Part of a small language model's weights.
Size: 9 layers, vocabulary 7294.
Architecture: RMSNorm before each block, no biases in attention or MLP, normalized queries and keys.
Each number is 128 + 32 x the weight over its row's rms, rounded and kept within 0 to 255. Layers, rows and columns count from 0. The size above them is the row's rms in percent of the matrix's.

# layer 4 MLP gate, 1024x384, rms 0.0639, rows 869-892, columns 192-287
size [ 94 102 102  96  94 103  99 106 100 102 100  98 103 100  96 109  94 110 100  95 100 108  88  95]
[[112 162 191 134 134 175 139 124 137 176 144  96 154 120 143 140 147 108  68  89  90 101 109 122 171 139 207 166 160  54 172 112  58 155 137 116  78 183 162 132 153 128 133  97 159 122 111 162 129 155 136 158 112 130 126 147 127 131 115 127 127 101 163 164 158 102  99 117 144 111 104 118  93 132  97 124 114 174 160 119 187 135 129 103  92 126 131 162 143 135 124  87  46  99 147 120]
 [140 144  78  81 132  88 144 112 107 190 134  83 120 230 134 123  69 173 152 100 137  87  85 105 157  98 111 117 163 122 172 114  51 145 135  92  96 157 111 111 121 134 107 186  97  75 106  80 123 197 134 113 124 112  39 142 156 163 113 124 132 174 167 106 143 122 125 154 115 109 129 143  74 145 125 120 144 169 117 159 103  99 138 133 145 147  89 131 103 128  79 152 188  78 181 162]
 [136 197 123  91 144 128 150 105 162  80 158 142 123 116 105 134 132 147 150 180 126 162 183 164 128 146 132  99  37 113 130  59 180 119 133 172 164 122 101 166 121 233 163 129  89 157 142 123 118 123  96 141 130 100 148 136 125  91 177 167 107 108 139  99 125 147 146 163  91 142  65 189 152 183 113 212 141 141 125 133 136 128 137 120 123 185 132 120  91 135  89 102 151 142 132 108]
 [185 187 102 145  87 164 155 143 152 168 147 177 122  84 188 136 100  90 166 130 106 171 149 132 101  90 136  80 108 167  98 117  84 108 158 114 125 117 222 121 117 129 163  80 134 170 137 156 138 121 111  52 143 122  76 134 180 117 136 135  60 109 144 135  70 103 107  68 127 139 101 168 128 118 126 139  95 186 149  92 158 125 161 141 148 164 110 129 125 122 154 159 170  99 135 125]
 [150  91 125 151 110 134  68 143 128  90 154 125 147 109 111 147 109 105  86 157 177  96 133  98 133  61 126 146 144 135 149 167 128 121  45 132 199 133 120 128 177 124  59  86 114  79  83 163 127 134 128 100 147 114 107  84 132 154 166 122 152 100 181 109 181 122 122 150 145  83 116 148 144  45 141  81  88 125 135 157  84 111  93 128 113 157 146  88 155 129  90 139 139 129 139 157]
 [150 105 160 114 119 169  88 135 127 130 222 141 116  75  88  76 134 145 111 109  97 109 120 117 162 110  80 153  98 123 101 111 100 192  83 138 133  77  96 132 137  87 110 107 140 149 127 135 113  72 102 126 163 115 137  70 119 164 118 147  51 143 110 109 206 124 128 102  95  96 176 142 150 172 129 144 126 121 165  69 128 123 117  86 117 101 108 150 159 167 131 111 105 124  87 154]
 [175 111 125 151 132  87 150 106 117 139 117 143 124 124 145 136  91 186 129 119 116 130  98 223 167 141 146 155 128  80 139 157  64 150 112  98 140  81 167 130 131 111 156  98 157 135 140 144 146 170 101 128 163 107 155  46  82 151  97 142 104 122 158  86 102 124  95 106  29 148 165 135 113 167 153 108 125 170 150 189 123 131 176 177 159 118 137  88 132 183 128 157 164 118 110 158]
 [166 180 114 168 144 100  77  84 102 135 123 134 123 172 106 162 115 152  84 116  99 109 120 156 198 117 135  85 139 109 113 118 100 139 110 140  61 118 114 167 161 127  78 111 163 122 117 150  85  97  82 164 128 145  72  75 174 121 105 172 195 108 158 194 148 112 128 132 143 163 132 140 110 148  71 133  79 131  98 138 110 148 110 106 114  91 146 141 103 101 122 115 175 136 158 133]
 [114 185  69 128 111 109 129 175 123 102 111 154 173 132 134  78 153 119 134  54  97 124 123 166 135 165 130 124 132  92  83 119 168  53 112 139 136 109 139 192 118 144 132 146 119 135 119 115  71 104  46 118 126 101 167 142 142 149 143  90 136 151 115 123 142 191 130 101  92  78  79 101 131  64  83 166 131 106  98 110 127 110 110  81 109  87 120 160 114 133 153 128 159 121 118  81]
 [ 99 173 122 103 124 131 163 100 105 162 111  84 143 146 167 130 147 188 135 156  83 103 107 128 146 134 131  98 111  83  53 147 139  96 146 173 110  75 124 145 101 179 130 127  48 111 138 126 100 126 170 117 131 108 156 128 118 141  98 112  72 192 100  85 132 151 134 101 165  91 128 111  98 147 138 169 115  83 212 126 113  98 160 162 129  31  87 161 146  65 104 132 165  92 130 132]
 [160  78 196 169  88 113 117 132 156 134 144 140  80  44 126 131 135 123 186 141 131 180 114 129  80 115 182 130 119 106 160 109 164  84 142 117 168 113 147 125 154 162  72 137 134  70 145 150 112 163  79 110  78 116 185 171 122 119 164 163 168 125 113 165 122 159 106  75  89 141 201  85 130 119 120 161 121 108 173 106  87 119 149 116  48 168 154 148 136  75 173 131 134 128 104 138]
 [144 138 138 132 142  94 176 149 100 140 154 116  95 102  96 105 154 169 119 117 192 101 140 129  89 147 157  87 157 136 152 134 150  90 120  98 155 120 100 150  89 107 140 124 135  77 146 104  54 124 116 156 110 134 119 167  97 129 107 129 186 115 152 133 106 122 124 160 121 198 117 126  98 107 161 157 121 154 156 142 114 127 188 109 122 141 148  89 177 130 139  96 107  97 135 189]
 [152 157 128 117 139 108 104 185  97 122 119 110 121 109 153 144 132 130 121 118 130 135 190 134  93 170  78  92 156  77 111 119 132  71  68 145 134 144  99 140 149 138 135 138 134 158  41 137 159 164  82 132 113  93 229 131 113 116 126 161  86 130  98 134 146 112 172  96 166 180 130 161  76 128 117 128 151 144  95 141  53 143  62 147 153 144 159 129 109 101 118 169 147 166 123  83]
 [127  97 114 205 136 141 147 113  83 155 131 118 143  78  83 118 118 113 123  98 147 133 117 159 119 162 143  63 194  82 138  57 142 149 121 165  98 126 119 168 157 187 118 138 106 103 116 134 144 114  89 142 120 192 167  88 157 133 169 127 170 125 116 156 153  57 136  96 107 115  90 116 167  56  96 146 177 123 194 157 182 104 118 165 184 114 114 136 118 159 120 205 120 133 116 118]
 [153 125 167 151 118 127 139  92 165 149 137 221  99 100 123 164 171 104 159 112 140 121 136 123  75  93 158 136  67 153 155 111  69  89  95 119 127  94 146 102  63 184 123  99  76 145 159 118 110 127 176 151 147  67  98  95 145 121 176 148  99 172 149 154  42 101 128 139 132  89 128 147 172 110 123 119 111 110 132  91 136 158 138 126 141 124 110 153 200  90 131 107 125  84 163 158]
 [126 178 127 175 160  97 142  88 131 179  76  70 167 148 107 181 106 115 111 109 157 101 132 123 117  88 103 106 130 119 120 141  80  98 110 117 132 137 128 147 199  86 104  84 124  84 162 171 126 103  86 108 123 146  81 122 149  97  46 131 200  87 130 166 195 138 115 119 163 112 137 164  35 126 176 135 124  89  68 140 181 101 135 136  96 125 119 123 115  87  95 209 161 148 115 143]
 [153 158 127  87 117 143  81 139 112 104 151 169 142  96 175 108 171 159 166  94 158  84 157  83  56 115 157 125 119 133 119 200 127 111 143  76 115 116 193 112 126 155  88 132 132 137 157 123  84  89  96 142  95 139 182 129 139 127 151 121 168 192  94  92 151 212  79 118 153 104  54 125  98 149 125 215  96 111 119 141 132  64  88 180 153  50  83 139  78  85 152 108 156 161 126  85]
 [153 135 189 117 178 159  98  55 129 114 129 105  76 114 112 133 127 168 100 192 125 100  73  94 122 163 161 158 133 137  80 154 118 133 157 122 144  96 191 124 152 124  80 160  91 108  63 108  90 148 105 154  96 119 157  82 137 117 106  93 150 127 190 122 149 123 155 105  69 163 112 100  66 123 113  94 125  71 120 123 105 105 114 154 117  64  50  92 158 129 106 113 141 112  67 113]
 [153 113 131 140 114 191 102 190 209 123  73 105 136 117 181 139 172 155 138 124  91 171 151 165 101 149 147  98  98 104 102  98 147 116 182 119 163 123  82 150 146 114 134 112 166 159 151 138 109  95 200 122  64 123 128 151  74 135 134 132 128 104 101 148 200 143 119 148 161 110  73 137  81 123  93 148 100 162 112 106 118 129 188 135 139 109 106 203 148 143  91  66 112 107 190 145]
 [146 133 137 149 127 149 125 114 163 104 133 135 105 142  85  99 111 102 116 146 107 140 132 177  88  94 138 101 119 133 144 161 112 160  74 130  70 127 188 138 115  65  96  99  65 133 126 122 137 134 147 150 185 134 119 193 123 128 121  93 238 143 159 107 164 136  67  74 159  12 153 106 136 126 160  73  93 118 161 143 115 108 108  96 124 194 120 134  84  85 136  87 134  71 109 156]
 [124  83 110  87  74 123 117  91 126 116 136 113 137 102 143 125  98 186 166 127 114 213 110 158 196  95 116 102 162  91 115 149 144 217 127 133 125  91 125  95  99 123  80 138 152 123 156 165 132  51 236 101 164 153 134  96 137 140 126 164 169  58 166 176 116 105 153 156 189  61  43 120 120 110 160 166 161  28 144 179  93 116 127 104 167 123 144 109  88 107 139 118 144 175  90 104]
 [145 153 120 103 170 119 167 183 136 136 147 106 157 109 107 122  97 108 141 131  57 127  94 143  77 108 182  97 144 158  89 176 125 139 111 158 102  32 147 166 148  94 113 155 138 157 145 142 129 112 119 148 197 112 145 135 129 161 125 124 196 169 104  63 125 119 142 111 122 158  62  74 145 166  85 106  96 144  92 149  83 141 112 126 171  87 157 166  91 136 126 138 186 106 154  79]
 [129 157 233 108 141 194 145 127 150 136 178 144 169  95  97 131 155  85 178  88 142 148 115 119 154 124 139 108 148 153 108 117  98 164 119  71 143  70 113 128  42 133  70  44 133 144 116 159  69 172 164  75 127 160 118 110 160 143 172  88 110 125 121  98 127  33 144 148 128  80 106 176 154 177 152 163 102  85 164 123 141  92 126 122 171 107 135 100 135 158 190 160 112 163 140 114]
 [143 136  82 159 131 171 181 128  83 149 149  73 147 107 120  96 107  96 114 127 159  86 146  73 137 115 127 135 129 148  95 126 154 151 132 116 136 165 116 182  91 121 183 103  83 118 149 192 109 179 107 148 122 133 136 109 114 114 135 164 101 125 105 126 134 135 143 115 130 109 128 163 114 102 122 113 159 124 123 117 125 113 163 160 130 117 156 134 154 159 105 180 143 122 132 141]]
# layer 4 MLP up, 1024x384, rms 0.0643, rows 869-892, columns 192-287
size [ 95 102 101  97  99 105  90 109 103  96 107  99 112  98  98 110  97 104 100  89 103 104  93 100]
[[150 145 137 130 164 105 114 128 137 129 143 142  83 117 160 110 128 121 134  60 116 167 111 152 104 147 147 189  78 150 123 150 174  61 172 101  70 116 144 178 123 226 150 105 160 114 152 123 129 106 107 165 177 148 105 116 119  88 116 154 100  83 208 116 129  81  76 164 191 165 161 120 159 144 140  58 168 134 168  64 161 165 117 136 122 193 197 176 126 121 154 135 134  83 158 109]
 [120 142 189  95 149 164  96 177  85  97 152 187 153 182 103 155 139 194 140 104 146  91 153  80 167 143  90 142 128 130  84 101  77  89 136 110 127  86 129 137  95  83 113 139 126 146 134  95 106 131 154 115 111 147 135 164  94 107 172 161 106 122 110  96  75 146 121 166 142 152  52  96 133 131  98 141 120 159  78 125 111 126 131  94 100 129 118 126 105 133 103 177 144 104 128 173]
 [152 114  91 141  56 156 160 145 155 141  94  85 149 105  72 148 129 118  94  97  85 153 111  43 114 112 140 103 132 145 108 164  73  97 106 108 120 113 129 131 124 145 132 111 165 130 157 154 159 137 148 117 100 167 134 139  65 133  72 118 127  67 128 134 141  67 126 161 134 214 157  90 112 132 145 101 188  69 122 129 125  94 141 155  85  50  43 154 167 114  88 132  79 139 134 100]
 [143 208 151 120 104 129 173 118 149 181 172 139 140 116 145 133  59  97 110 136 148 114 111 101 134  74 137 133 202 118  96 143  69 116 100 100 137 120 199 124  84 174 196  90 146 176 133 149 167  52  94 114 137 100  72  97 156 160 151 132 123 121 136 120  81 110 115 118 123 121 108 145 113 121 128 147 111 183 152 102 122 141 124 123  95 170  73 134 102 115  86 129 154 116  95 130]
 [126 156 129 118 156 141 167 118 148 170 175 159 175 117 119 139  97 119 117 163 128 107 152 153  94 144  96 122  59  73 158 105 240 176 163 143 121  99 107 118 134 120 127  66 114  90  98 112 103 142 121 106 191 139 145 156 154 160 137 128 196 160 218  70 150 143 125 153 141 101  88 173 172 103 179 171  92  84 132 119 100 114  88 127  96 125 141 136 164 175 136 156 160 126  86 131]
 [115 132 135  97 133 131 162  88 125 168 230 124 124 119 139 167 124 105 120 163 183 155 141 129 123 188 116  88 165 162 131 139 137 170 121 147 151 148 102 124 105 153 168  99 158 110 123 130 118 166 133  99 113 163  59  67 176  98 103 130 135 114  95 121 105  94 162 143 154 133 126 158 155 128 124 178 186 129 111 172 136 143 115 112 144 148 166 176 115 164  95  79 106 153 138  90]
 [145 110  67 103 130 100 111 118 154 123 152 135  96 122  94 103  85 139  93  96 102 137 116 151 160 141 114 168  85 121 129  99  37 162 124 137 135  86 189 156  84 117 153 128 129 112 167 127 152 105 207 118  22 109 105 143 119 199 179 173 160 131 151 152 101 131 139  52  69 147 150 117 139 127 128 119 113 119 152 181 116 149 136 171  91  65  99  82 120 174 141 149 106 135 149 109]
 [137 172  67 182 106  90 119 132  88 100 133 180 158  97 123 124 107  38  83 120 103 125  92  84 173 119 141 130 144 158  97 115  94 111 151 122 105 120 157 134  82 106 139 188  69 125 131 156 124 155  93 113 163 144  95  73 176  84  90 168 143 123 108 139 150 179  71 162 140 127 155 108 163 141 118 182 123  88 117 124 101  83 146  86 109  93 149 160 126 120 114 178 200 148 183 127]
 [112  98 145 120 116 201 142 120 130 117  69 136 110 135 172 168  87  97 139 173 130 153 119 111  83  83 118 153 138 115 153 137  96 118 126 123  90 147  52  96 131 128 166 142  76  89 105 107 169 134 145 143 128  62 145 184 149 108 105 144 139 110  75  99 206  99 134 130 119 140 127 121  91 135 145  67 156 179 113  52 122 207 142 124  86  63 101 142 173 143 121  96 122 153 159 115]
 [112 139  95 118 105 194 132  91 150  89 147 109 131  66 126 151 119  95 114 101 140 125  97  86  88  89 124 128 152 161 161 149 128 173 204 126 146 122 115  66 169 107 117 149 157 150 141 152 138 113 180 130 149 158 149 113  96 167 146 192 151  83 123 108 138 104 130 172 147 158 134  98 143 209 126 103 158 173 174  35 130 115 152 136  97 157 148 120 106 175 149 138 136 171 169 168]
 [133  83 144 137 114 104 104 164 119 106 114 153 146 147 152 130 186 136 178 130 110 146  68  86 155 141 142 131 149 102 156  80 142 114 123 170 159 113  88 145 182 150 132 124 133 155 126 151 171 140 133  79  73  59  79 158 116 150 106 125 169 150 187 155 131 182 142 119 139 147  78 149 166 117 138  63 128  94 162 141 146 110 173 117 128 193 120 163 135 115 189 107 117  82 137 122]
 [102 125 145 105 121 103 141 113  74 100 122 145 145 123 143 118 131 121 141  92  84 109  70 171  86 100 159 154 113 157 135  99 132 110  67 137 131 111 118 122  92 136 132  96 153  94 120 180  58 108 141 107 132 100  93 134 131  83 126 149 105  86 105 112 142  86 119 157 133  79  95 128 167 131 126 129 195 104 128 137 136 145 110 160 154  94 117  85 151 152 116  98 105 114 120 192]
 [164 109 118 128 101  90 164  85  99 115 159 126 182 122 179 109  95 167 114 108 215 133 159 161 153 148  88 142 119 149  97 126 113 156 153 200 113  95 152 129 118 150 158 113  98 140 138  94 151 105 212  98 121  83 117 126 120 116 149 108 143  39 117 138 122 157  84  79 146 130  95  78 112  71 127 146  72 150 160 162 181 107 129  87  96 107 100 153 129 161 129 123 101 128  52 124]
 [124 141 109  59 151 140 111 150 112  88 150 121 119  95 114  81 111 103  93 108 153 148 141 104  64  80 113 114 113 174 116 153 129 122 122 155  94 148 120 100  90 105 110 106 142 120 168 153 115 173  75 120 169  72 144 168 173 167 166 120 156  82 124 162  99 139 154 137 127 196 135 143 159 164 170 185 144 134 118 139  57 109 139 141  81 146 174 115 142 169 141 120 131 115 123 170]
 [122 158 123  77 173 144 122 140 110  71 124  79  99 128 132 204  95 116 142 119 138  93 144 114 108 107 187 171 172 120 134 172 102 138 114 153 166 143 100 156  92 106 156  94  82 125 150 165 124 122  86 110  86 112  84 101 176 116 100 176 170 131 140 183 169 141 121 131 117 117 157 131  48 136 141 135  78 110 143 123  88 170  96  72 166  90 114 142 125  82 143 144 109 159 132 135]
 [128 138 133  83 125 124  92 176 120  64 123  76 118 145  70  90  86 129 154 182 149 124 157 119 148 139 142 131  98 134 135 121 168 125  89 142  86 112 118 135  90 125 126 175 128 162  48 123 124 150 139  93 110  84 135 145 160 168 172 131  69 134 137 112  69 139 163 144  92 177  70  49 151  93 130 125 128 155 159 186  94 166 128 183 152 117 143 117 150 107 162 125 165 164 189 136]
 [116 182 146 163 120  96 181 156 119  88 145 150 160 130 153 138 122 150 152 140 134 129 143 117  88 119 146 140  72 130 115  60 117 143 133 125 161 141 141 122 147 119 131 102 125 169 114 215 159  59  83  64 131  99 153 115  65 141 111 134 181 139 139 132 166 180 126 116  94  65  87 138 126 175 140 240 108 173  96 146 176 138  64 156  96  78 110 158 113 113 121  65  75 177  96  81]
 [134  84 106 162 143 124  79  96 151 152 129 158 154 136 143 148 112 150  93 105 104 129  45 104 105 134 103 114 170 165  99 128 185  98 147  93 113 142  98 163 116 200 115  90  94 110 108 221  97 161 110 127 112 120 148 156 104 160 109 106 144  34 125 186 122 140 150 140  79  70 120 133 117 189 162 153  93 127 140 107 118 134 113 108 106  86 133 147 186 156 150 176 114 169 136 118]
 [147 163 135 101  90 110 142 159 145 126  84  99 178 113 109 113 108 142 113  98 146 165 131 103  98 161 144  96 154 145 119 119 159 202  86  78  87 100 102  95  40 135 120 122 106 108 117 183 117  62 182 100  98 111  71  89 118 145  54 129  98  65 105 163 111 153 129 188 112 165  79 169 113 160 150 171 125 121  73 132  82 110  73  46 140 104  47 136 131 145 157 130 159 169 140  97]
 [168 102 131  97 154 182 145 136  65 112  95 109 108  96  65 129 123 147  96 110 126 112 142  77 175 145 135 130 100 145 101 166 180 149 140 127 101 120  89  75 143 139 135 123 133 139 119 128 102 141 117 160 153 105 149 102 135 141 115 149 106 142 145 139 103  87 114 160 173 130 159 138 142 123 121 170 109  90 137  51 122 102 172 165  76 133 125  96 166 174 155  89 104  90 120 119]
 [174 127  68 106 160 115 172 208 153 112 128 117  96 141  97  99 101 123 111 113 155 128 189 165 169  95 117 100  75 130  93 178  26 192 107  89 127  88  63 143 153 147  69 175 165 137 136 173 101 121 156  94  57  74 201 159 125 108 206 134 145 104 213 144 140 108 111 156 148 132 146  87  92 113 149 107 184 140 195 108 108  77  96 103 174 109  97 120  82 103 114 127 154 187  86 123]
 [135 130  75 195 141 142 158 104 125  84 149 148 158 125 136 110  92 105 132 128 114 117 180 143 127 130 152 224 178 121 120  56  91 132 100 102 172 188 103 203 152 126 154 173 135 109 132 156 182 135 122  78 126 136 102 159 112  90 134 136 165 113 159 118 124 128 151 140 150 115 152 138 165  92 123 175 224 144  93 109 126  65  92  66 108 152 151 175 135 150  91 137 114 190  84 133]
 [ 33  86 156 107 113 159 121   2 108 122 180 141 123 123  66 162 142  79 166  49 150 120 136 103 120 141 144 115 107 131  84 166 134 176 172  85 125  84  88  77 116  76 112 146  78 140 192 158 119 161 132 129 166 123 109 103  99 136 201  97 145 158  43 132 118 179 162 145 143  82 122 128 114 158 143 165  90 123 155 148 133 119 110  87 110  92 107 134 158  68 180 120 140 122 105 141]
 [142 137 119 113 183 181 145 131  97  50 125 115 154 124 177  88  91 101 138 119 135 131 170 101 143 118 133 104 118 107  96 119 176 119 150 176  91 188 122 157  62 132  98 131 114 140 176  99 198 163  88 129 112 104  52  92 111 135 142 169 121 152  98 129 168  74  99 134 159 147 121 136 140  90 149 111 168 179  73 150  83 108 131 119  98 108  44 137 119 172 166 108 101  86 126 147]]
# layer 4 MLP down (transposed), 1024x384, rms 0.0625, rows 869-892, columns 192-287
size [ 95 101 101  91  91 101  86 102 105  97 107  96 105  86  97 100  94 107 102  95  91 104  89 104]
[[155 114 127  95 128 169 124 135 156 123  84 143 135 192 131 113 140 136 149  94 133 178  97 129  77 102  87  77 121 123  72 106 136 117 100 172  98 125  47 139 151 103  76 165  43 128 140  84  96 152  61 130 158 167  59 166 196 146  84  94  93 104 111 124 132 115 108 134 151 141 150 127 228  94 109 155 104 178 118 129 145  95 123 132   2  97 129 170 142 122 160 235 170 118 125 130]
 [140 124 203 144  86  94 168 177 134 157 143 120 161 144  99 147  92 190 115 113 116 155 191 137 113  76 120 121 138 121 175 115  79  85  78 188  81 112 132  74 136 102 173 119 142 134  40 123 166 146 188 175 150  99  87 142 145 126 177 111 151  98 157 124 162 120  66 130 153 160 101 124 134  89 159 110 133 157 122 115 127 128 167 103 141 182 142  67  88  81  96 139 149 131 102 128]
 [137  88 150  86 112 145 179 121 136  76 138  93 144 120  85  89 148 125 191 182 156 138 139 143 114 111 162 128 144  91 110 167 127 157  77 135 180 123 141  97 141 144 108  93  94  55 162 143 134  82  96 114 102 164 133 104 172  98 157 157 128  77 164 140 152 135 106 102  89 119 122 184 151 114 161 119  73 138 120 106 108 139 109  94 113  95 134 151 127 175 105 104 146 129  94 139]
 [135 133 131  97 158 140 155 147 149 114  99 134 137 164 173  98 123 130 119 138  99  89  51  93 108 156 144 173 127 135  79 111 129 145 116 191  99 113 167  85 171  95 102 149 158 113  93 162 115 158 140 181 129 102  90 168 117 150 132 111 154 147 178 101 122  97 131 126 144 186 148 144 193 155 129 145 140 138 119 134 127  70 155 169 144 139 126  72 113 136 124 151 108  82 110 134]
 [ 92 129 112 172  89 125  97 180 104 152 134 113 176 125 125 124 147  91 102 151 133 133 120 103  92 116  96  62  76 146  91 134 141 138 121 128  80  79 106 142 110 130 103 147 109 135  95 137 172 211 116  75 172  77 151 127 116 133 146 159 164 129 101  67 188 190  75  89 173 123  97 126 126 149 143 104 112 156 111 145 174 135 126 125  62 181 163 112 128  99 122 107 153  93 135  90]
 [153 136  77 132 122 158 168 101 127 141 126 101 190 120 143  83 109 149 117 103 119 132 118  94  97 167 158 120 159 169  86 131 160 120 161 124  88 159 130  64 137 116 151 151 113  88 118 172 128 167 135 149 146 198  69 149 166 103 165 114 129 122 109 155 144 149 131 169 172 128  94 172  95 106 133 193  97 143  98 139 124 122  95 136 169 137 147 128 177  85 102 181 145 146  84 125]
 [115  90 100 120  97 153 158 138 116 146  97 135 104  92 166  90 134  91 161 119  63  80 147 123 200 103 154 150 154 125 140  66 136 146 130 127 129 106 152 125 108 132 179  85 104 194 112 155 137  52 163 157 145 151 120 151 127  57 119 149 153 143  70 152 103 185 124 118 150 135 123  98 131 107 116  79 116 129 140 146 137  96  89  86 154 163 127 163 144 124 115 107 145  89 147 133]
 [122 140 212 118 152 106 105 108 132 131 148 119 160 145 149 160 167 121 133  71 154 143 103  95  82  76  87 107  81  86 116 157 148 105 109 139 146 154 102 122 142 190 121 134 135 101 134 150 134  63 180 162 114 145  80 119  70 147 148  79 153 191 106 139 113  79  90 137 156  83  98 185 127 140 117 120 133 129 147  99 171 108 138  91 121 162 115  60 132 118 123 113 108 126 111 174]
 [130  93  83 159 186 136  36 143 177 119  87 141 157 137 104 153 124 111 145 113  90 168 159 158 129 138 144 140 177 138 116  71 120 108  62  84 140 193 106 163 159 115 149  79 114 112  92 133 144 142 120 118 168 139 161 153  91 181 183 113 122 127 144  78 132 113  80  60 156 141 140  92 156 126 118 131 144 177 135  37 111 132  79 185 122 134  85  97 145 136 154 117 157 126 169  56]
 [109  89 103 155 128  77 116 153 167 123 124 154  95 149 159 131 137 107 113  71 139 137 141 165 162 132 128 162 138 100 189 110  93 122 139 126 128 132  99 105 155 176  98 125  95  84 181  70 133  82 160 138 155  69 149 136 136 136 134 150 147 105 111  64 126 131 136 173 113 213 102 163 111 151 159 105 163 126 127 149  77 154 201 124 126 133 181  88 141 117 116  98 180 149 134 195]
 [ 95 126 103 143  95 193 199 127 149 130 162 117 153 110  77 126  64 150 134 185 138 126 130 117 134 128 159 112  75 103  95 142 156 134  84 111 175 138 148 140 125  77 123 123 155 163 129 122  97  83 202 101 105 114 113 148 100 184 111 123 112  66 120 124  89  83 122  76 164 136 117  98  66 137 184 140 126 120 121 100 124 132 121  76 192 153 153 131 134 115 154 157  96 137 141 169]
 [ 75 120 125 163 133 171 141  99 124 113 108 197 180 121  73 159 160 111 111 130 181 109 167 129 142 169  70 115 133 179 108  84  87 117 109 100 114 177  77 109  98 141 132 127 163 143 137  82 140  85 127 166  77 119 174 144  80 140 125 119 116 143 144 108 183 126 152 115 147 120 122 144 157  57 121  76 117 152 100 133 122 128 144 148 139 115  60 155 148 151  61 101 132 156 156 136]
 [147 131 171 200  99 142 201 113 114 153 121  90 110 199 159 108 115  80 118 143  83  94  78 131 127 129 108  22 144 152 121 164 119 111 132  87 110 183 157 139 134  81 125 138 109 163 145 112 130 137  93 151  98 159 163 172 100 157 121 141 122 162 123 106 154  58  98 109 126 128  82 149 172  93 111  89 174 133 118 173 102 113 141 117 114 159 194 113  99  94 147 132  86  91 145 112]
 [ 79 166 112 137 158  78 103  85 151 102 160 143 161 160 136 128 101 136 104 111 145 123 159  98 192 165 127 108 184  89 186  93 130 111 142 125 136 165 176 180  99  90  42 178 196 148  77  85  89  87 117 164 131 123  94 130 105  82  94 108 158 184 140 163 200 124  50 144 149  99 128  82 147 110 116 140  56  99 117 129  83  92 152 125  88 148 117 130 130  94 149 135 116  96 139 148]
 [144  83  35 116 134  98  96 144 148 127 101  99 103 145  98 139 158 129 170 108 233 173  70 106 105 169 121 159 106 147 160 102 137 129 146 127 126 136 123 107 103 121 167 129 114 175 150 103 182 116 156 157 158 172 171 107 139  98  77  88 101 111 122 141 163 117  94 190 144 158  93  54  78 129 135 117 141 173 100  83 130 147 162 104 130 147 115 175 125 108 155 152 150 105  84 124]
 [117 123 150 140 145 145 129 102  99  94  66 158  97 174  98 127 112 151 142  70 177  92 159 210 201 151  96  98  89  95 104 129  81 119 118 150 179  44 178  94 186 151 120  58 116 145  52 137 161 180 121  90 130  64 122  77 114 158 143 169 169 139 154 149 133 140  57 169 112 130 108  83 159  74  99 142 172 192 119 163 129 161  63 173 116 122 150  26 156  83 107 163 141 155 122 105]
 [109 186 134  53 113 125 135 133  95 163 127 166 153 158 123 129 150 157  81 135 141 135 144 161 128 135  86  62 125 151 118 153 155 103 194 114 152 163 146 140 134 123 151 159  88 141  98 168 165  88 144 106 100 149 177  98 113 143 112 124  88  97  81 177 134 115 104 156 129 118  88 144  87 152 155 143 187 178  88 116 117 139  60 127 111 193 125  89 122 102 131  62 131 163 119 164]
 [105 186  44 113 189 121 134 147 151 106  96  78 141 144 144 147 127 129 149 175 137 140 145  78 143  85 163 192 161 122  77  97  99 125 124  74 162 143  79 149 137 121 177  94 191 133 147 126 116 117 125 118  95 109 180 103 127 142 104  95  48 103  93 132 134 161 104 142  96 170 140 166  83 117 142 109 103 138  75 150 108  70 159 163 113 104 107 134  31 112 159 128 167  72  33  92]
 [210 120 134 164 134  74 122 116 126 132  78  91 152  96 140 138 125 167 125 158 115  97 113  59 120 142 166 140 127 127 185 161 134 107 133 146  98 112 149 163 123 123 225 115 122 114 148  47 144 184  96 157 100  99 158 123 133 122 146 122  81 117 120 123 132  56 149 136 124 195 162 129 167 133 137  60 160 158 144 157  87  67  80 116 148 104 146 101 104 149 110  33 197 107 167 157]
 [148 126 107 161  42 104 109 118 160 152 119  84 157 124  29 140 159 132 156  82 171 118 207 137  97 136 144 197 180  61 113 182 123 106 190  90 119  98  52 149 105 126 126 161 111  81  74  98 110  89 132 161 101  92 101  88 124 105 119 162 117 101 100  82 109 129 139 118 164 157  84 149 159 153 120 170  78 189  77 182  74 152 151 156  84 130 120 136 127 102 110 161  82 114 185 126]
 [150 129 150  83 120  71  75 125 172 141 141 118  80 158 158 140  76 108 141 165 120 113 195 127  68 116 173  88  85 198 140 136 175 133  59 184  45 124 139  73 102 116 110 121 126 124 150 124  47 130 161  91 104  97  64 111  90 175 178 161 142  95 160  65 136 136 109 109 116 166 165 109 125 118 152 138 164 102 186  78 124 112  78  64 130 130 116 192 127 159 118 140 125 116 173 130]
 [ 82 133 114 146 151 119 118 131 171 128 162 126  53 138 123 116 124 130 147  92 156 144  67 189 165  93 110 118 125 116  66 128 129 164 100  90 164 112 141 117 188 101 116 169 113 147 174 114 161  88 132 173  93 111 119 114 151 127 110 180 180 116 112 153 119 103  75  92 138 117  80 128  86 139 145 114  97 142 152  79 155  68 142 159 129 101 113 182  93 137 175 105 170 102 135 189]
 [117  79 145  93 156 195 117 180 170 117 134 171 108 164 119  91 151 124 166 101 126 145  93 166 171 150 128  88  90 151 139 151 108 137  77  83 147 118 120 177 120 156 112 128 147 148 181 135 148 118 130  73 100 107 111  92  79 137 106 104 237 188 147 129 115  85 130 140 125  68 128 143 100 166  97 140 129  75 116 161 103 129  97 130 140 134 126 153 112 153 150 168 184 123 164 133]
 [130 123 114  87 136 129 140 151 119 115 148 129 172 131  58 173 102 158 136 163 105 176 151 124 116 129 131 186 126 118 139 168 141 156 143 125 131 110 127 151  95 130 141 132 139  87 175 135 193 110  93 131  97 136 128 139 104 122 112 205 171 130 132 129 186 126 192 112  93 135 124 128 100  78 104  91 103 137 147 102 164 106 109  97 123 110 126 127 135  71 190 143  84  89 121  60]]